Weights of a small GPT-style language model, trained from scratch on English Wikipedia: width 64, normalized queries and keys.
Each number is 500 + 50 x the weight over the matrix's rms, rounded and kept within 0 to 999. Layers, rows and columns count from 0. Numbers have three digits each.

# layer 5 attention value, 64x64, rms 0.492, rows 36-63, columns 0-63
525564456634415528451532558526538511508497424454570407594565570445477477442557523441506554506622499452480434453528448481515594434535469474482519521535449405502489456505478489444418499432441522
496386553528541424415496549449491475453530519534509439491462441399522425476499565481455608475505533535471499571474470516592489521465451447515547492479456493543531536469473527485509409487510489
553479555514519440514416468538439536464502425418439503525478609443527525451504406525579475609503610491541452507521517434574464402524506492562505445544506423534520618494573494478461559518450530
408544520548518426532496595467443432443471462514450507482574437514466533555528402418454467547458539469481523521587586499533590418498439481575552471495507509470555537479501504533472448540492522
506487413530473437523501579498496460441486486545467503647544579514458479473428549514533482498516396496460540490534438467466470522540518542566500452455535531497485542559490577444450496540461416
446500505487550479488559429550488440440522468520535533558510431459412597481465464638477467492420486585551448509523440381514469467513454583569507452559535522520444523499485538474491533507521483
480513425471396522534438495444404435402415454446487491488513532556487468360535527430535540544415594458424451498608559554539507373470530507383373476530548472450489479463514372532504510450596494
543544439544414431517468475465570458559484465577421521477503546501522499412379498503545499491555520549479514495490502501479495555363426392425551518478546512584462522510562473541504467518530537
483507552610460457537550480553389529551469474454517443473509504522474481522574503517411572396570494532591537471569550462526447428487553530435541524521572528518510474569541539374438411521515506
469637541559465589534508500401513511490615558562450478426503447565524490471555575435541569535506528484476517473514487589575454579547448530509550516412530481463524429523562552493522529606545451
541565498461439506483437531492501555519444609507475549427469559506466562422519505542454513532452534516587511487464483500404610569490415551448489544525480517503446478493550511412526534431528497
502498519538469512515522499505599423541555434523501539516542541510498529538544507491517483550505534553450483524531547560470542505479447540475513513503504481508484549463420487574527473409523578
459532545533546499500462490457470515538495532539445402532488481473493415465471494532474557563486460484496534485518605521483513496546444355500488532517469441503501493454427444465508482425529513
465497470421620443522479541446489586550432570455502499441516491485532483496457563459517486446462501451478499506464509505493457495479535486440470559525452487485515522476552517491505524433381474
463561513508462499486488495501414468444519498508549514532469486497472456544493529486469444518429568550551406473452566487522573430575517467524595553477408464535556542513508374464578477426476396
493507540518413476512505483468427473596467463527537525526601523478498548357470596455526513510414540510480614538558541511532442399465466551458521570489474442519504538479534477571499463462552449
454452459548532487528549578531497442525506493520406513603510483473420500493490533471490510425517489525407521518492458543491525424501476508567519458527493557524447507430404579418526495489485572
472521500457498467501499455469493516526458427546506529391550463524536550498555518475555562459479473428515544486515439496478490496423473515495513455542515530565493512471533537518546526459518553
505468460483430540480518482545437502513413524400500480513486495523530475510440523441526508416458545398556519464497456500479582525538490515530446496436447442466519497494500573488499532521440545
538482563515454502441492425469490492451489464538438511521458532551464559531451458481559453501441467545499496530506489482468494483486533579507419328492531487504514473552528516519570511496387499
558508519601547463461523415499451486618517546479455564413470609563478549531520527558476375456425564436552474464560494553561467514485456534542418527509547503509475507563485465535506519522549509
497488517592509465411570582479484531589491462527477408462443563533543536437518486444519460474452479503447509495534452536481443481521444490508501547473414463452341497444485535570527495490516574
452491496480522521408531541544528511455553571542436514490471553543437454493489603574448534456396478454453488440493496507495450529503416503465486459501536528511499535492546548494517446438480479
553530514515456498583490437372535448467534503540551492470532563512527612546469534543576543629510521503504503534582528535408528523483481504594582540551534586522486516557517457505598485412545468
554408507480496591406486531451521501534484554526563464455521432448476436447431512494492483526504556481446482556546529431441442504568445440493497527529523504554471478501473466521514448498455554
500522480542520449502477514454517411412487436480514530543639508424496519450440554488489533538453478588522513529544575569519514423464574549426536520441494485407490511464402455497516536456498485
564503425617444494410546459439410466523497518495568576426536567530460557433552508426477518601510462431471459417600454501437526438564457523459546434442460530419528536479489475492543501460516458
523575579505526437601475579435466445605472553506522493515512452443471589568522494469535494500468436560401451549432565458501587594439438535559363534546502512446456521481459573570452477566556476
# layer 5 attention output (transposed), 64x64, rms 0.363, rows 36-63, columns 0-63
531456554351462496535505493581533472458562469517552608539619404604513443611482474474473492505463540590514530461497527462501534574422531494479480475540538535545492540628473534482462476586505419
521481473536469527496491404443507481544502441447429617501499517397527439505472471465422465447508479438506481383469459490543432488482549440535510514614518416453489478580562465532513510470449481
521475508562559608530571570450547499559481469490490551494503504526512533500475499581441471518493418592505464546482522520501495568513503556568503414446481492394582415480498508469557426577579504
573513483484468515511500494503533483471536479584495540466488545439469483440457514498441525533515429486481432426512396527533463572535592461483471460517461445483484460461538532512490447556574506
572468524481477468573427457610495545526519518483474524458493522610491458513505537484433501513561484540500538516489475465514570448419514583453512444556501467453474457496515496492639560470567526
510526485468522485421452476479528441457393494457463437465535486507509465359494503426537517514516535472445456459480561413437492505434557558461557507452489534470555460441583422536575437532456500
484512476468571468556562563502476506530444551541515517376507489409472504490418489595475443432465473528490471603500435592478523405484578540462528526546567573547508475488496543471494453563477478
519541512571527505597516512556528460477522488519505492490579486473469515616571569455570501496475459468530492467482477513619476558479497486561426453587452503442589573478491548524533499459602445
518507458417544543503524509541485447450571514543569567512484538513539387475414496484579456487450518491484554518545510483509589542500392566465436546549493525482498473455541551535500561568446523
481445444510514550439420454531593419514488571488562496466493534461440476545457533535519388519480460451513447483447529555474538553560466388515449508564488457605480530579471514528556557551551531
411507506467521542468517514507479427495587497550476432559592387615458601469432516459518434446453517475505458538575517546519463418493481514570482481498457502508418534477449452489448532554466506
543500530501525443492444506428452549503521487488519529491506427499517527478537424478628561535530457505506525475435493463539462489516552451523462473483489522509549594517481513502447495508531525
392540419475518482437494473420449441444478541481544557550512463512500503531478483377460531465477475522447465539487433534469481439502506478541468476526502475484495465559549496492509469464505526
420439535548496624519526456510529526503534464506466498578458483494523488552534482519532522461443517494492497433572516523515630476558467531486522519455493491548433489480490541509445465496530545
470486440484528572401513488553562498442455462483568539525403464531496474490456509468558518429551539524492382442504541520490448499422501608480544452494562503490354435528488656564499418519485503
524582572524586594525459462522526549463484507557459480506474495521537451485448432528566474498541477568491450516506543595597531423463509520473518462640503547542569504507507525557496443444498535
558484554461495393520518468502509515532506458482553550570553553478536542440560586511519640559467519545506522466494486479532466460423566545490479511590491497539508521559582458570459574473590532
534482532492481516523546452547441408478481459435416522473519511467539489455522497500482497466474506503522467476456481446554473459565538377479477599497416515552541568436483410485440481512506531
480533618492457534493570474500535526597553533571480436528559467571495524421556514533398405469474524620441561564521522583526470547500430514483455508579467553523443504574459498524427513539475530
523514466595536477494470471477566507587508474477474469395403502501440476366550441534450487510546542537498508453381524489424504457458501520453464475526503567476499463361495461454511494517544464
498544527443499581540500552508601533531449603385570452594553504459457554531512439545551546524538478500491556547492492559509527486510446508544530515463493592478495498388545562531462513484519584
515526512428406535458487429508486509490404451500412519530624516441512471505442480522466585489454475510464486465467488534463494445490422524527447437498492439542477521443445446488485461390466487
510474434520453502550442529523502541509508525398451526480522441494528517454501425396577554518488546429533439476501476493425477478493485493500480488546525476525432429477532496424543561550480592
561554464547549550524481442472439481545424513439505593497509455617435589489525537491530466482608440509530501468459493554566582425537515464505468557397467528483494538485441586525535454522484496
493560520494551541508528519467531520521497456532517441532606492548550539473531472407487472487495467448511503471488531542413525555449487422487479556514471455453453493548498510505515521408432455
510437550499622465489418435472480489545461539570528492493437483474443497494433476468563407437524439558506540460494555494496528469523586552546497528490458467515470562492549522556512423507554486
515503571390460456525423495541477561496456530516538512517583451557551478506450462471478461507561438453545404507461554548532499455518472455524539499469481527504456499487467631543525560532492458
393583473554382435446444440485520444462629580504536467548549537431491472433509473575499438502560523486465611457521471507564542489502517535431488401460507540497594478493486509446493504429480477
# layer 5 MLP up, 256x64, rms 0.633, rows 0-78, columns 0-63
523549554448484534563411442499388468458440509528556573500504553524473541384438542473487450443480502554563523470463526479393509399505498523559495526525510428493443493456561538511535493467529513
577506518426478478555394482598512523532471490534551573391589569483442511605497504483472460573464525563491446523537515492462560522506517548420455490481519506517435532633493459546482467489505438
462407428431460493534515483498516492484447470493521552580505482452523439531451573483464483470546420478424476499545465521530471412646523527490472498561595491605401536490480520501528590458552535
532598492565440479547426521460505490457550454511503541538466507535514584588486437462467461499526395465527578495491459552552558519455495446496492535483522445494457521502553546456493476591549559
437475551526402462521555486548569508477518490544485552528506460529560447471469577541501414478417489509392518540491471520534627480528507550501469487408491484383418444500517538496496491472523532
471508552517511515457517587612499585475529467522499441520490529545529454466459618442444452391466484544568469548535420517483538451478448492496484465541477477552481514479467537465463540506405485
535491439461507516430573535486441530494508466437548509581470542606422557417505600393521419509375458481455585526475451587524480451368552576450572529362450526432544603446567582562541550468500462
481410608469449414528557543515535556456391564419461575488469398448559450416554418549447573493526506383324516544473554607489488501508536532511536536440554462389467455473511485490550446446541546
493471526441545538494490513516594553513449445537518475510461432599538564466459531465447441486491534580484471531441454508466512456424527469553443497505522489510508446479510597564463519510506490
488514555499449565450555392502458494415438461475446477512585515573528496511466608512471487491483421473563474484501570619523503462537515468496524441425516596425602503421470515556468491488570503
431569531555570476522473462482427549522469502515473539508473528522570371493484495569468458442558514491499492456449475541547506415484490507437415547501520493477515501507439527515457516534497429
441552532549558517419535455598481507499570475538540474359448534519473633493482469598457483507460518474468473561506474455426498475504462481569527524557547481498482533448499503503481522526454518
534487533493453430540585538528464527482483606556549636507514542418518516502503485538431493489550400439436465483505483514465647553496491506583497547447567488522460497576541470499538439458475453
516459480513419465468535500481472521478375517519515481507532504435476518444557553510433539484503410458488458516515513562503487481496416538567488506487535534515476529496446511582563556479554489
465505516524492485464409418545516518534419512446521519482455503481517526489413529551504496517487417467520447484586558458431528499566498474500486444535474521627561492432508486478583583440571539
494485501439509520576405491610513520432496432441538458561453525562535412595481459520464444527469442496501413543511446572518442592454566389584493454478545462523454474538513448467484520510495582
431437566567438467493569520504402451532601432478609503483557515558479511516468497456511389425400451507459460584575514499432509536548394559562457456510558569506535547488503513496535560489474467
468515466480502544432577505412598531476569516496470499587493464551410487454532530503510468552510494539421449547514467469474577461488432512527445600625485457442507482356569608463492435449427494
521466493478467518587562434573442531569528520489539514440499517469430453457526562486507466430538488528514480560538536517482522524475540508478421500520443557512482603495545553525419453492606458
571511522562461568487434518452452541499537493522499520481526416484543477567567531502466501535479518460470424440420464540557519489508635461567616553525569454492515448548357507467521509508537482
465586575472515551525445476497595572548559624542533534477473500560522497430515456428535547498437321407511440451411489442461552548474471516559504492503476535547483435435564576453544485490456496
544413550443517511601461536521452445510564466538458457493588468466546554475436615486384445455496514448521539536655538534466500574557538499604503548513478486470543472496483520460635627509468468
537545496510545520487378395577561556418531459603476510531474445577507473517456583601440499490439505536579471510509455502465607572554462568554448464430502476554506552492536487541539431436463454
572538519613467504484408520548491477515472560576506535389422504563522526433554524562549516524579495536538606513450605515536600494445453444400462589592476508439512473453503457521458494516549499
526586445518523527445513494506423541468458541517503586457452551677509467457551497518518488535460545505492383557523539511494545487520567406463530470547516458499485432537511462494444476518441471
498481425506505446464502470519412542444444459457522556474552426590499548450488560495444546537552524520493445466592574606492429490554466503475554464499507573490426531446540487533565565576552504
513521547467470420513424467505555587540494496607567421509583490462498523507561587456493513473509386491565411448588524399548546488513558506454584475488474487486570547530512580451527494454575565
448474559493514500525468533456449620538570487602473534483539464526502508520567469463517500450476482458487449533487521523492558544512534454482540581508477474539482542417488465515441451478445495
531557467448536472542512454498410470537425519451469574495556509489487525503526512551585548425394555519543448473472529495615536446628477446514553509486509472519576421544504571541552543547475389
391566540496489459545487499490490397395501455484496499570563464540481439374466528547571502462509540458545465454501511518462492520520502574507546487552542505519524620558519557563462488495524500
530528526500488555572468454502440502498428459528503470500581497537476459485411634456526523443570481470453431496446499558469543446581485451588574461462445569490462519570504458574553531501535487
487558488561485557504463499485480522478505428505455439559494476551485626514403484433471485467492484446523409582481529573471520544452564435455516499466479416476471384492503492480486507545476543
473492542462473439509539459507465526537490507477490509447537621509513467420497587490517464535402447467431486593425413500516521501446481535499451598514563499518476513455484486446408467431590437
459495389538539526424517417430461573489576493428516470521491429549579537575537565478480413406579491544467421487445513483573503390521529468443614561510507441460525454518480581436458459408487579
474430485487510566496546462484542501492510518509475502444521510448439540562583500427423560493425539429460482490450530504509578501516586385491504571538476528538576535541471515461460533560496404
612475471459508496471454472528474549477437512448445547491487494442505505411550422529413515546545527445444552427560508521453496572474617463475548581502525494521464507461497425507498572491396502
412513545468553486544568563526474464523493529516514510420508555575618412550424513517427457523463369499422476514615559527462541543542431537487488476538482458476600555474505507531504573444541493
445548587428481575424458503420468503509495473471474441504443489521527457572473455491578415499496424467475565462490435459503584472502463450487587618469406452449567502467514514539453618440454496
612357440454460581471541442473527525465459492494547524530470550495434472482463503477408541458454472497454448502572378501432432446467515481501556533437561534489485483452536541480477539612426484
493516540553533464551553464576568463520587517474465459469505533491486553439516438386508517474536411518638552548528466503450579440478541490574512518496527512457522513510454564467504477502545512
564480574512490493528504503471409481542584524563469553521591533544470511492466551446433510485496411386487545450487421570430542418390428522485569563437570531456459449518475523440512500490523494
542488563420469612540495562493422491489578503449574487527565442409505487483508474430580531533472448521489522562508514493528449530453546484517509556428560496529536548522586545407552571541474534
512532414458517419490476454500455533518381471518482540479558527578529472554508482527497501591533439401498353489602524529554496540534476539549504410544564468550489456490519463545553556589540481
492549505475431583471540468460470464418543454492592518531439513458426499512538528541404482469554442549402391463473581478570551524540497460567531465432429508530557490474525559541381489414508466
495503483457484527498564507520482391501545493537499554524517495480501479452515533426565418504436481538457475560616496455461480507568493560446515477471518430449589583436508576439506552518460426
490480520521560408543517580517492429516459467558541505456503503509493533467466577505470495540550414600450433435558493547421578605446430537572481483499505539487453536495451507547572488394538523
378538530478509403506531526483508452563538492508523494498539454432448499600502462462526533432547406463455538474594487513546501572572503441495454593540501458517430434538461586409518546476524554
568465482478520475501472489451516513449508557523430582565528608551513484505463492482498508497545467517458425616528505490511522539547591436436525563496455426514498439496535556553445567425489499
410529548551425492464420545487377520564474497471475476518504482399529501529539531531483466457501536591495426504486508531476549552580454494489443519485473468518589543461465564486550440558544421
479551556533499378471554525528471555462547547501466474516464490505604487531560510448446481513410529610494409477472462535512475430494472552510507534553467472523508555537535582447573488457497414
506534549405494479478400414532522539507540522441556518465595513509474405506474449627566527463526576518533523478441580516486536529492494483442453494563510617450503429609530485515574494447454502
431409518499533414505509531473513518594507525458471433581502366458611448588462516479470491383570549510482482580528546519517537513527448450446538531447567536517578623481501607533552482528573487
503428464574562515441466460437550468541649569552508462585592497518473502435479514493473504479597419488409498511438441458522473485511508458495487512559464474360475568489442570537548493406469456
487498517504482499509441445421489465453457551509575432476527546499534526499478569538462499508631369574482470481419559517383611599487451410577430557512446476476503468564594446545526516531593484
532580558453499483464463414516545519447518428496458525478520486446471521426489385590620542563542456536572498513467546529432504512374477508448501491499537623479556429571529504516443415397577432
492512488533498512567459479548402519490538497516526529470462491496454506588515445523458395474522489509542507540396471576554501460438529479548562474604444485481500465449517538504414533479495466
557435563457550460441485546501576495467492529484557485533530523457447521514516523462476460470513455548529501540435493535557545471553532500447442460423480525340341520499497575527608527473438546
503522595549485464505509497441403511455444520492532484409519412496588437457510526401618477362520467521457573455528481466442595542529481476440501562518481495419562445574444496459560515536428512
574453513458476478486463395518568590481519485496461538538511530399502559463455403457500496603558480537488533568478515453506505502513562423493494551470522477605492513529499491456545467509365533
418493517471458453532511567557476508494482409545504518551512494399416543491472411572440504541484574541541420504519536515539472581464488488387492543459495430522456526479483510459539493511448427
505428552402540525549594559603548484578595504514530491514452512514493411442446461540532414461445460522422424550518487471505516518570487512501483504460504476522485453490535527503410549511547412
432498515527474570485523419543419456545486437511511501501501503615501484522443510466558534476665475544452469444456489554452530465531564542569481487533513534499491505524532504513477483493543528
487452614454509429525537597576470584487452600502533568506400450384618446345508373492481519425507449381366511515489568515476559447488604586563541564449579496421400538413558472451527500366466518
512493512447480548402483481501476503490534512499421506546524574477516447327543459449448426510488560481507569492503474516499546491480521523520606521368388440451512536486532479547490508476429482
371535522479569573537375518492504479552378616492519469500419454438462463433455460516423516422463511498535527536528540570476553520454408555459485482551508528468481497446591532556470501450662470
490576385511521573442482400453507548517541424529451484603446567581494506541444502561508552535587547501410414467494459545531512510503536534599522527523537483519517512453521538503499536451519512
581539451483587440525490554459553516545496571517476461508595538451516518491471518426485498463508537582451472514466493613529486556427574520451542484488407457527460499380450557532601496509473448
474512496495514422449491548529485497517470528518530520438360593528503557494494484536574402429497464501411440426516456481472571580541437482480465531544475560450502531545552528489509498495583555
536548541497495449554369542566620491466399453450540527607501577513504428481523518434533560518488508527521480432504503528606441589358503534401482478443465485547423475524527435500606500540417480
422530550457513386460513497473491518478453491508552484603462556523467519460447578587515424486505576590558504485562558566432535554441510453403551531432438439414522527449573565591563400525521495
526419503536562513402381391404574517470405548553514430513476488503497450540494433442473520568641520524498424514390542509532504530570508532423403497524488422511491557595507487507544503452521474
430477556573418430533581535580553541571536556416545474413457415437520529484487530535393505390496438466542462499491569534500491374437508538455531468507534494503448494473506581370566472474526535
540545518439486509500489471539484516520496432529545528475469537381426505509471387474511539559367464413469519519439546497480536475479532498457474478609504450576556533511460473556524520490536514
500522523442479498553453527593438518469500524583522563522474658510504428447454436540588427488476458488472519526456432543508568501508422615543476537524507512506496617458514496488469555461524533
540516588456525576505454543468518481503411519584500474515622452558427437350511510474560434480483556443463589495428584498478489509526484441533538521458435478431486502412569524528515490520447485
547529435526518464488456526557515445453524500520509566443531540608497470619501532468441338513519420505550473534453530461560596578551449528524492522504472480553415446482486498465588513445554511
616449480457501556572523454519467538498534497575520480383528487464514495451445485495449481512485476589536469562460463433464487541547599402602512599471514481484469447553462566497540469425349536
527435516622517477458534481561550517510508601428514474432460561552487562473560443493474558549479459561483445592570425435561596538560567471433391467577446459466496396514482586475519520523482467
545454452558463345537470497401458468458572550456515510495495418531538533455509633499489526503486495463463476446476453523596537549597486542484446565510507554464473540574428578421567447487505456
# layer 5 MLP down (transposed), 256x64, rms 0.634, rows 0-78, columns 0-63
506499518465444483529453496430623512473514445440448425564526495483446530511471577539458556485469546521393543502431431521491546447528593453551496450578507405477507531494472554450547475443520483
464525485468430525584619425511500456489457470537419537577484459434458559487472435452522497443525479515439516498481508466446566397533427435490560539536423503548442495528465524442494476476541660
501496538442489523547534508519611445534533453464540559446400468639472494498475535472472586468532563451509480495574466491499513571546436429560541503444581427462498525502520514456506511461503521
448447455485555461550482565561557493508460492408446500476549479499522529462583468522517475537485522514490481504457478515462477433489504493446553543532481490568626458380450522414519496493475514
494397523574575548513481456503458450527446452443497506564424515476605494464548469492433501546519475415480549432455494547488516523448523475563551473499567495478518527481455448502525519400541534
524449560557560494476428500513490493469433503560431510521557448519550502477503552530548587509512521517574419511552503498491467513531522539516516475536535459441518379539490475466481415481478476
569495429491527498483629618485432384512529548553516579396510386557460412520488451531496431441549434506495511519472481486493498493501557390505472668495490660368531491485551599568414458536528572
531466514522441414575594477484512518509578569483481606527419503438580463457567522514537551418516496517484527513506442407457513488543675525589454514471590534501512517514522450511455558404538504
552466566566509480583537538557535488526551521503439594512548575446539520574492544523501496541543462424458468372493494456489462562522459523524474475526495528546554550534466522459486410552520522
576548438655441564546455567513478497455565557489476571461531447417605507423449464507605507456553424543507532472523415492548489553440462606558494438492459545511491525559488478433522516488468405
545525516488503491492490491468449509415449496577536560420557465496514506469598536492486425525534484583500481435586462434477555421503563486488478546467470539485532313457447458576465504501593490
520595435553548495459515481426527474487500493433436569484512566390491508525522494583505541469460555457408462475504569507535481502504529509483545409530522559392464391559477492501525446405433459
500498499481584603418515512435486536497490464469523486483493465524514504422555414491500453466503565563538579577446554513532420518510460503542470454520515459392510504448492518450604525489457427
460484472559523455588552541419554474559452487524519540509480562513520531572487535513546542470434501546519439427474455497477452482497468524444519560582446440564459474551490411584550492481471437
509458464589494445491636467465568481482537542574477586400562513437498516422478511567468550562482512517614572487508424544478464542518508503454468507529529518500602573432523473445511541482461599
470447460448540419454575454467508492494530534583536572479498489552549503439553567495500568503531575449512527430479534435460446514401492474444531517477518476466491567536476601470561529558536501
520479514462535567508378490504482554398505546468404323546517495508492504464515568536556516495504567413494565430508445428563422493489518585521511513476509423442442478496486507434547573477414551
459527509486464443597628563411467631503491545438439612389496485484413516584506552597528450527527482560433464562609510553398415412498473407495486593482585518463505469406521400499521567461409405
517479420565435443605494532551423619494445541513478445475503438471527470557596618423433529460568566484486509512511438520547452547462601552502479408406446462504530593432472406487470532521584510
479522511470470512481444473563531461484458499469503455562564433549492582423494495613504467409545573488495560561501504429468465506570401578488485510485519531511484585429516526541504552497470562
594541338578439604465485525607466549439457605543503397445512560423475514541468455526637515500460461501600486492554591528527551416481456501488503415578406519533567527464492459507570476425499481
499621538533476443497552438444514521461473486563531653347586418487516429463542509427521496582563465535512581493380484463361472512400461522518403601411561639406549460569557594469453469573605588
416369595442541487506422501490560487439623493508471566471405526480539518530424382437500513523386547443545467474501463500659493612415510648440520468504449539472489502481489526442564501508509506
487396489485495509576545599504551498459487480426432449492578486474458540529543489493484523446471510474564438517507389476534523503503525496504529405522528428513563508547554569475568464480454468
572557488456521524489513502485539524544488492546470474580391529434512492480475477474539464492522418452470498500477505458502531449487433510527502429512363517490467496576469464381471511511554490
504573568579450520509569486542529460503473491440536477541441586464503565504458617431571454530592442442459513578406512450524536483583471545507454419486501470420486505520395453516534483466386439
525537573457398433469472423460553475406496537518618509548524518401416611474550560510503531434580451517473352456546564468589508480598481599464523529452526537454487475518380414403517415492504504
505525539523544451484571545500547606523472490413453492452461517418544535499504600475508525536448474476555547482521504492581487481431481474423494522551542478490555533545515431552556585475511536
478478530494442474448529535536503534453479442636504530421485517551453473548465500452538479589459436530493513568507581502419514573493430498522485520500520500470485479490381552474510490473478505
474461483522552508502447465466501500548494508484674424519453571517510496475515496458407600445458477515460590460422454424436551566458502482449474473428472475460471574533489379432513477384468546
463433545440522420488479453544524490416516490539534545522476401463528560425592464431519631528429526453536602565466448396513482534495536490516492688433542507507486503532525450425486535478506552
507487472541541455537532489419547389547507490557511515418565363468560508460561501528428543518515520617451567398494422438529502451502442500547480449456483498471496571444508563514567479487453471
501488611448527531470479603462530443572464512535527435482587519570443549632500551428529557434521520537536562446612526485555575528545638419526511486587478450594555505486470484512471505535521423
381496545483379480470490487420546473489542540432492495576537469517443599425555445502449583503433529487503453473514557461549484518581516475482413463465518435586514472510496364491545540447528475
484445436509475589477516449568583431550498542506578510538578373539603420510629404557470422574430443445524410604523502496563415461501501545572557544536428569576439541469489456443566534512503539
487469590515552421555471611592442551520476475584482493385454462493508483469518554544524487481519580498546472477549538517538574477463535453489526478673483454503534520429499515526460391593434451
499524475476492470513509505470430441495424434557523497550505484432459509485451546580573484444538558454524381463570464480472441457442636527457540555488511532486536484546609558542441461485526500
470538454508469513454534567491558539527505523539478569568431458509415460437638475472499497505548376553415495476509477532467485557554629529575543492448530564488410469539379450527555622450514451
549495517442512467480560469491504503458460531492434482477494417473553478525539530521493432553499458503560467483544507615509455473529544564483573409493451511564525466459518476567425399608541456
507454541572472476507410592464586520481521589431491520529459477535558490490431501488445515572536533515568535487464473495509511501546467489560533485448526510454454495547576471574504481548502472
554567398521481452536483517407356512577550507545595483489591477416451506526615466599427437459453352466506544544434512519377512443315509520491395420478506448553462492509619556514518515508441536
508489478519526419524605528515508466551473443502437546490464571534478396585477521395408539550487523495590491467444464452480512517510505499494466531463471527464504489493467466551445399547508556
508397506494480451516567432432518609527515481461422494558457482468556469491509499486527556491465535471489420442542557482493524487477479510448471510521533408396587522542509437502426413494472498
532460508577525367473494546552557475601478453439501491474449501506519536470483522426540457526463550443475596527441451494503421549461486540501521519468491505494511423515519427449554523489506574
496538478541442464470557429431555493559513530487481482559591428517497500534548484423403482492440570484489455473565473556457512526566458431565518483588563423615508478547578543493585544376484473
552473340541538541507470510508426428470432387469494514466538457527518447494483503513551518482585531525450541509481468464511488527467483446527437572436493460475542473448493540595471533552553544
539488553521459615610481479454549549576425549461549466503454500579495484525519475520445432552470534535431516541507461502510567510454483407507514429521505491557527456520494503486481521489497501
432533488589455612570497540429493473504510625564470504497598486465527397575464518482419549534463535532405581465457576485391458533400480443469492455579475504519557511513579501583433506517548563
492427588452612475485474433530568579590520442466473593514493511461554504479578491465367567430523542520454489425502458454490529566464391545519611621498526485547522458489530447451503510492412578
492533545552563479506521421513492518563570450578502503565514593458493427502556502449546546493508525497513567521488424444563469546499482474482432514487498464521522561478574528554456394462491535
569427474567440489503524466507441511490448489512452439490487435503451513456530595428509440472552422436465537458548525438496496535497519546526469533556505470557532537487494594511474435471457489
531429520436542473543583523544459372458458476420444468450432515508383505519484430473447519559456611586465616485485612518451553501451448445594466512480576489523515493469513541488509487571490545
485473429585653512554533575547480488497599485487444451410463520539523572473421503558626509507540464429531546477539453483490454490479594520616564557532484489442536437512533478487568507577448585
480472567467605400476503423467522439399581449517468632589493448470531492458544546450480622467533498432460433456383451432441526495418489565531415519470561428467520430563550486463558398454498539
504530402567480384500648484453467451459635510530433540526524449474498437531512523496582467503552542464554501522502551433481494470473457311526477477427509546504657447566547566497462553529530525
558382445487472416447527480508577487519523467548475570502581413508462543531478451503534540523535530522540483486483493463392551517462512571509567492496424363461557510484467497552459515465505477
539594499541499522548491481473461493539515490507465506527474508564513550556500503468477597525530541555509574533475499475444421444425515466542506487516557469472615473463544430478449537506595513
513497471493523502419575622478508445468569459467502523487542529467420431509491510582463519543484550473595553473475486475484437509478449620478498449524482469576496492467523537539498492589449568
472535579445461516515490574563601528484487476479472518478559647556481484432523502484381561445540530578480549435500590458411546545584668499446474506602523404587538469496547506494534445441482293
521499439492519536517547508542456377496560554611577471476535429460537425544515485550564471462460472549475439465420448523509499430481565463411446468450511463513402560501469511497463422585546556
584445480510607526514508409577377431455540605612493495454566513471513576448575534587414393384372566606545440440559524495473467499546502434509391493561446515541511598410538553537440513478460547
376558517493510582537517503487442509456543467510464608560463523484468491506437481519501500531512520575496494613528458526510390535587514482497497501499489518483586463479568510487465523510392486
529426542510437423545670571545417596435573578496495594597517367431561388341448497534517585472487473406390552588463550554512455465667629508526434533407518462487516478546478396452464454378531486
465392422513474483572541497481564443521510493500505485500471508509536499533411549551536515549507464482531475535483515483511460564527484491442494488518516541488463436493483510481620450470502552
564516512475560550538633544455505568498480497433421490559505446503460472556447479485549493574368515415596433501517474509509496528423530542438522464502531398491500538521384558534533445487406513
510472629492597493516504574507452444583451564510514535465552542483489438482481487458440512481550558491562518494546443564494505538488497487553493505530543563593546461530481472422529533496553542
419445487416505507445456510513520489453548467479526554550449577499484479514467418569484522549507465465504495452498546470440529508586447559511545480455504537480509541456501449442510465512493454
573559594387499499537547556522537541584417506567468502510554534492491481606536533526450492426385502452546490433556451485478462518504541497547480525418403457567499524436468516576486493544630562
469500475512550505476578462450461551561598525531527486450529502497502540517502530558516484548497537522502523549557532461456524481555495459562525521553526511433567519542452556519488533517566515
420611499393563457410489497415408568445484482544546522503554482491474510501469575493506497426514542479547377437568499570429452494462509455503503521537534446530456398571408472563463398537466535
462508494532522440457617521570484545610558470448379525556443473406578585524505501426476461452452619456529410457478499545455481546468557538427496542441572386509559513452505469594502447601535558
524496574520535521524453554548478517456570494516430505474472630441577501423566439550492477406531464373464578436445477555461477578495592471548485476530485426510501551490535528483481592452465503
549443513515548563557467448514502546501451493536543517506551506499523500529404607461494433475579555508528430515591550487393480530535489571437530537415541460448566462478506494522561553536543543
515498534552414586474385470482445475434516588492627504597487512559593408490530525466598408473434376456542542520498586615455394553479417422502568452500456554449422565534415444548357555487514575
502416395547553496500490457502399498532543425453498448500438514470491493582403488527525554530463442540574445519605454468525579475506536556539465477498518488534436521487438478477559514523466433
455543513458395514436472468527544433527542538523564537503524430464521513422575432486452525559512477527547475536464551534432510497479513480508520495481501555456528420462543440460432476494560491
519494348591555499508442546508481451537496525458492475557594544489488394500496483480561466581521462472425407508447520542424520497404576347492437589484473523492534527535514592497601497502515638
574523506442397552438473511441450466412540515448578467552514562465451443609472450438552454348464514537455554444466570466363520565557590437543632584427470503473470503503531505446513511442625424
486483473490535535532531477433453457544480528538502468504406521515478540519460474538457490517501454500523482548552543563514568488568590504411499443444510564624556587448423456508408431387475436